config.toml
n_head = 5
d_mlp = 640
vocab_size = 2048
activation = "gelu"
norm_place = "pre"
bias = "none"
parallel_block = false
init_std_o = 0.00571
lr = 0.0043
beta2 = 0.99
schedule = "cos"
final_lr_fraction = 0.1
batch_tokens = [32768, 65536, 98304]
seq_len = 256
train_tokens = 490700000
Each number is 128 + 24 x the weight over its row's rms, rounded and kept within 0 to 255. Layers, rows and columns count from 0. Numbers have three digits each. The size before them is the row's rms in percent of the matrix's.

# up: layer 19 MLP up, 640x160, rms 0.265, rows 504-541, columns 80-159
# down: layer 19 MLP down (transposed), 640x160, rms 0.289, rows 504-541, columns 80-159
up504 097:174136103145115126176117122096097141151125130119138099126127132088127151127149130160175126144143175108138132130165137106102106100069134120124125144121103141120133145144133153117114128137107131124122117141139134102087108128133111126202083127
down504 100:151116128093098125085119100097161086144139142161099132165121145115126132153100157128133119109147172135140165165130173141113097171147150129147108157131136144128130161088124124098145120118120142176130133123119123140151160121191168106094151127
up505 102:122139135145147115122142099095136088128110148173117157102112121099110137131151117158104104106131150134178134147115126168106118147135130087126127108139171125107151130100124177113126124139110153118173141158143107154118117082132113110144130080
down505 116:104132138105135177119135129148144135109119125064113160081075122114125116168119151104128115154105144122133169161146149127136188122169095137132136105125124151121133102124120094142156106085155068131144102160157094116131102100140101144100139090
up506 097:150154128164135100125111083145129135131157105135134120160131147123123129089116124111128146098061081133126190128137087119098147130103148085140085153102121117156129121117117113129108127159158126133121163093165142145084099129135118123157101126
down506 101:104147127124118156130173109107111122136131088112097121179096139114150166093117103109132148114110146084106121196125133132169112174196075140134115130128112168135173138132107143180161135114144143112140150077107141111115098156126156111160125134
up507 097:124142153162142115123152125127118151144098122148135098155086122129161117114108125089144108144123136128111121105120149119140145121168147106091108105135174141118153147159114119167169155124183137118179135104115118208125112103119150114123160106
down507 101:140118093125123161127134178131117106092132128100097136134166132113129124121143122186135152121135107133096150111147078131098123089102123134188161138122128088112127085101137134150112163143112160126135094144175136104141109130131116159069100125
up508 102:145178130103108110118106102140143099130097093161143088163119130120093126148135137131113154184142081155135100147124116127150184098102158105105090112128122089100125141100155167153136125109130161172139093142153099129093106141137151136089120179
down508 096:143156127127132117162104151117143132129156114087134156098129114146127145135143112110128113130112142067121153092117108095139179144150126162127146167096152121140131161102142101144075089138121132100139132121087136121150133171115067119175134064
up509 099:112120114142146133142108162110146131150090078155148124136160118147153159108161141138144113095161137106191194147101111121151062147122134090116166147129154109133147119124137102167144131082093123162133085129129132135151127151159088119098106153
down509 106:080099122176128134175111139141092121132108087149145107142184147156146117140157116109161141161157139138121116131161088087135124126118167073108147150148127155126166165115124118147112123127140123139128173086084137124149164153114111153094130153
up510 091:179116134125149152137127094138150149139111138119067149123082147174108159132105088089147171166134123121100153088112111101163098111095086138133175125106111117139179122123151129102142099119091143083123131160172137127152160075053127145136125121
down510 085:081156119108106103149134150138083145162138136119129139104142165086148130139151129148099119116099103127130116161175096135115140177112108090087132184130119090135123167103100136137121142140154153094073150124094135132124065157129136159145122150
up511 095:120184148082100100121130100083152111100091154139084132154114100108122138123134137137127172109076101110173122120109129160143127093121121114153138130144144118126123158133094122098137162131133139156132162133140210132087152091119170067130137133
down511 100:078120156131128151142115183100156140109114082108097135115120119095128119089138159139150113140116149120138158159140156102095121128150128111132109165152159123174124125141107128106099138136100118149122169121143129114093121121103143123134103177
up512 099:113087137099149110131114113156135122151113123130090141080133149126131090117113116097136134145129126130111117132141161114184119123132129125108124150119110151113125112111115132121136166143140119091133093179139144130123130092187131109133133121
down512 094:147156150143127143090123097107175166144151181129125137153122103158160109093111132076103165093115136119190109087136108118123081139191152109094136138100141128127104105162127122115112128105150113123091190145089123138130109097154157131124151116
up513 102:154185109129155097168120116116086126122132128166137141141116128159091131139143107090143147145112112155146093113133173091075092185140138114158110136135089095100105157093119125134125155140162143128095120149126151138114131158088139129147096104
down513 103:118130110129130151146142154204118080071118119111111116124098147115117156121152139117149156096112122089122139105148126128156047168164132114114145120132121135150138146129083130137120141152149085114163098094124114073106099095120121116160136083
up514 099:103148139134108083127093143148161129107148118094122135109146144103129136089132125125124063107114181140143169146151111104108131127144132095120150136080129095166103104144123113133128141158173100097111156136088106117132110139139138117092153109
down514 103:154152109100125144153120155118120150153100126144142122135113123131127149144122133172123123108165108122139096127133112165103193103087113091171094173141133133136167142108130138126103101136129160135140102154080172148150149131101109105151147135
up515 102:115164104114138139131144126123140140136116129120114172123101104152098158138113149175156106148144091103132155146111110121129155127147135144076157165125089123123151129126137095099137128147137095093117120119089101140116075128120119169153144111
down515 104:141144131093093118160130135106096151143126158125066129115141095124136090134102121123120129148126111101163122125129097103125142148136124159173144116124164166123142107125130152139135146154134112121109143201105143153180108155168151096116136096
up516 096:140103120111141130111134135153139108101087129114114150094134130157124184126132099079161099126142131124109106091143096092093121090134139125100129155151093148129164123150107112112093134134135116165164151144160136119101123142092139164216102176
down516 104:119135175134161099106172126124141158084135167122082138121156128156134159165127104112115140109125116117142108121146125157153092067145124131127137123112111160134164112133150125144146124104133098134150137100119150139156141157110110159121154177
up517 104:133157110111122118122163147167091127114164116157095125101163076139146130098121100126137156139114124120115131133130144146114135184173125117148119131152093099123122162108127158172154100150109132121132146183095112123151129146119130155133105169
down517 109:076134144134126144174136154151085181155147135177116078114114160169140101115115107120119115150109091136127136140172157109119138135105093143110132140152113119104132111144117146098142076124110085139112147122156090148105161108121145146132138136
up518 102:123129094103107117119109133150115109140097135150107134053144120138176121123123119164128096122120082083180132123138140142092131139137120150119095113142129112119119108145165127146147135181138091159134107121121139143099112127155144138122122157
down518 101:142131122113103110083085135170166118170114103142152082129123086157107112136145161118152146158182100104167131122144111087108128128095127140118130128137094082142124111150122118140102121126139144139113127104135129151168150151139105141124083122
up519 094:143147181113152156110131147116147116143101104115152121104172157088153177157101099161158122131089110134081091146128149138117149132120159157109084140152146092151147141117172136145138164157130102151133118154115088144136071148115074122106106095
down519 088:160151139140119134136120111127139116136113161113098154133147076132131152071155124083152150133130115099182171133148130132100083162109115112105128098146118122135147111146121105149130133126141147101114142132140159125126180089163113080150141173
up520 096:116192152127161133116133135092110132134130136078156114136114121124170100135138122145085161123152130106108137154138101160148123105094090102119124159127103084110134130132107132113130101169102109137127111128104166099141118160157077122112106134
down520 092:161130132151123145134147104139118131124142148125130118139100144125115145132132146139140143102146102123102120139141141115140070166163143123161149129112118159133107133134122135145159153099139122114153107162148089141098116101137107113156180082
up521 099:142140138113114136123113140142071113147141130140140154138087139125092132100188090167108070107135109140110120108136112118152082154137129166101136113126161108153151104115158097173154103113097122103133100136095137149168110126109121145172168155
down521 095:108134136084165104119136175132151110099133075082111120157131136155120140137073100102156117086148090145173111116115134110091141101121122115137135113151159157143133116168168113129098144134116133128165153131171123108118124132142170102094102119
up522 101:143137115145117105113155118103129106153132098049150124152154166130138161127117121137146168144123107109156126103108122111117125117163113093145126130140144146128153108097116121110119112082087152120182138142098129125126098132112125162165066140
down522 095:108110089129121122109136127118107072118130090134147137102136125132136107130163129121108111129117118149150114098102104135114210161112089141125105125144073153130131166117134146120152116070121147132130134120161128167151108140091132144109128115
up523 095:127157112129147135119084144109118168140092136087080110136097135119115112095124137101094121115095145125100110104132105112172101132122155150111114111123135136119159139133120103125095087120131108136118166184160109135157137158167077156110114187
down523 102:080116119133157146125134124142070124103126179133153155164120113099098120109145125112082137123122143134129141170132072104157157098116125136139125127139148136174129098111132128130111144133096156152105100180147115162093151142142157119109130098
up524 095:108130092087129113143165117108134102112091107096161180147127115139127142121112100151175116128122120092128113118111141144129133147111158158139118155208102131153124114142090120136099135150097162148150113134173135102128115127116151139071133122
down524 090:132125123145158155120138124103116145140128130149070111124131122096146161124115119113105129127140101124126170135138133112124158130157141124128086108109142157119104149161142147145174139135127121091130101151125112108107104122123100147133102173
up525 101:069172164129084116109092157101099143133149098139126097129141111139147136135090153135164157111111123151128128153163152114189132069155130088139133167144140122138147094161123090142130099136146098159121179096122124110078111113135114097133175149
down525 106:100114174108145149129086126159137170138110083132161129114125121146122086126167143185099085162127114154085105132144149104124095108145158088141153088131103109145127111102149113091136129148152105128128170131151123113122134120116143139136116126
up526 102:119122120096146064122138106132136171114096111136151081125130138143152123091098158108129064144144118116125130104131119098103115131102136142143106136098151122106104087114121151137160157176138135137178097157116127151115136106118175104110121128
down526 104:120082176098091095150143139124162141134130091102089139108142146124152128126147115156116129124141163105136141129181135112158115156127114112166116121156141142109097093105125114156072113144137093100106128123130123140118140168152126148109122148
up527 106:158100133144100147143108108112122148141107123126112159088170108133107142132125126104135110121124119119106117134149121122130173170108135113096126134135115103170128119167187140132153100150075134114089161083139170187143137112107110063167140134
down527 105:119105110160128134165164166159133099169135091163131151134156081135117112134143119151142158142126139126142122111121129106157130152122122133138093137089147097123114133177142116116089103139100127157126133141161124145173137112131188133114082135
up528 103:110131129096148113147144148151138172144134159112103130134129163133125170100089121144117120140190131128109125145119111141131146161131136133157098078080128140150091153146125160156138150153144070061123095199094143128116111199103114139130144143
down528 101:109121116103139133134144128119121176089120161151115150103135112112136143119075158141126127092105108151143143145067118128107096151139060124159151106112154104124106187111150175127103151097132112124122134177137145082142139101126149099168128115
up529 093:150156088104167126079141158157129099148102107136145153104138123104126124129129136117145107134121166118148104111159099089189141129104069133106124096136145175132166125111118155153106131112168162182126120104113186127124139170095128134145150122
down529 094:084068137141130095150122113121133072101111135100100130142190149134120141108109125120135138133122116107125117129117137112115155138168146112156075105119130123122131153087166116132147092152145136133146111140144107157179117060162148129103138120
up530 097:125119098166112132141101146148126108120077131139106174103092177148123166127118119149149120122139092159158151166121102149121130118155136149125118157140102105084128129122138163201113128117115149117116106128160116139087093158091125145116100138
down530 096:153151129129134108142119104125137083164153092144134119156135165101104110106107117126109129124144149097114147111128130116159102118125150131158130100132128175128149080149148102163118118098096141104137153122189143162119121134147182165105080138
up531 104:159099120083168124130164099104095116145125163147102153084169174141147133134076101106144139131140153147134119150116147085132087131115179099156124118161113165125100128139133124107168117153142097127170128127150109111112102142135142150134108075
down531 106:129148118114123104121126103127099145113114138147122148114116098138117111111108129122119149132112121162135125187095086138093108127163147195112142144120121127097141139146149126132138130120137115124161150116149137131131177145078181099132102107
up532 095:124108119118140111118143119157160106130145128124099160159121128141128132132129131173108101101128147106120122123164127123118129155121143074122141145136153153119142131173109071141099111152155144161122125108106113097110082137158144094124139070
down532 101:129152139135127160144130143147093133131100085137125108108145131130140132115147157080134084123089120179158099123086134109132100153149144178152130167146117129105129188114135178116123166089112134132125141151130097155145177097138099144138125166
up533 101:102091108130129104150121142147128156111132097143107103076172142150112135148123144162132125158113101104081078096136178148143130094120109093122129130138101156108117121132122150148127164109186131132127134135146139147143119125108062100125094125
down533 103:111077146164158119156132148122107113139140132119146145080147088142099129139123148105135089152158119116168083137108096159140066127121113088139111051093124115105144091129180129151109110096160138151120115088137138116159129133138138118126127132
up534 095:107153105128122133124077139103111144141137134123094175125130095143121112153123135130137118125155093157143182192123081128150144150163112153121116096114093112099104098126106147114110119120145185134143113123146151143138164146076174134078117126
down534 097:140148133133101106159110126161161123168108127121134117177122180116127131114130090151125080113113120102144106077133093143121115094106096133136077168162154104162123139110123112193126095107146128113127133125133107087152121146182115154149115126
up535 101:095063104134129118159174155108153115141117136143137121137136150128136124135166135111102121178106141114142115159127127145136134139138145083130135155129145113168176130141145109160082132172155127142101107156140124126127104125121137126142144134
down535 092:151139163169084120106101148192127175086134142103129158104121120161136129139133105151149106148094125134127183128151095113104190153133154121131096150119131125068079105125106135131114101118120148110104118155113123100148106144111116142092163092
up536 095:103147125119142059133128112098123149117126081095144119109132128122103104131144114146146148089135185146134136126124121115145137126116124124169116127148112151130104146129173101175158182091065134118127137132143172133133144117121137145121090155
down536 105:125131130138117149142153131189139106140120128137161117101138160127166166145153127158095137154138099114115133118129098145105129155146139080106145105175152138112159099119096150083124094085157104179139138127158107094119115081154104099134169124
up537 099:126133138120119160158132127132135147134132128155127138114126111112170096129111121125122141161102134090114120127120106101204135115173105144114098147143166127103122096118154130169183134115132128096139128149136116130153156088151152145130121081
down537 099:137080118162080124144101139100147130156142130136131132136147132138112144124089144099130098147114124156162130114123137146141095128106167124124155104097135096144119126156143152117135129120104156146100123124131147137176154105106134098135089142
up538 100:138148082128142158127106100104133118132124126184139182101150105103127115157119105162132117192090158135158080119143111151120136090155123145132129165160088102177096194132072104141159146135118153123131100104118098100073139160114123138124155118
down538 091:083135148106139137070132150151154132134155147119148154125114156143143096136198115161102133123179117131096123084119182175132164123134169130127120137125150152137122119139138138111133171113105102145115163115095138161134111132122127126153155151
up539 096:151159163148134131143114123133097111150163138165117062128076121146113091172137132128118135124145115154125156144105108132151108132152126100092149195100097102091134106152134130133152124125145067119142090157132138144097103131132159085153114128
down539 095:143106156131093096123128102146096127113109176133108157107143089147153116108109159071124132148105078168170132103145135115188081134104172098130130130114154114133161110150118126088106151122117153088163115138111153143127130129170116093105122111
up540 106:123141106113149123155149093147125126137104095120094118100162096152124138119087113140148129119121107107128188095125165066179117145124118093136133127118097157138130137111101121121089121173112095136158144159145142141145103152176135109144118156
down540 102:125138115120106160150139107092165127097146147067157127126170152124146139141161069145115130145141066108113139119158098116113078180155111103121132138126106108158164111155109107104114183106139081111129157141103138099143137145113141146153169171
up541 098:122068131093113110141114157127156151181144159144110124090160131102146095116146162155154097158142098139123195096115154134139133114145106097118148145162151163149127125097130092137126138127107150122142147118170101127119082145119102127106138104
down541 099:081139099134106156160133108121078116134148128150141165150089131144117128137140116078116093100111160109095099102138126151120123176153144139126079083142144158114135125147106098176138076121163148106158128110108138121105096119166133138114121119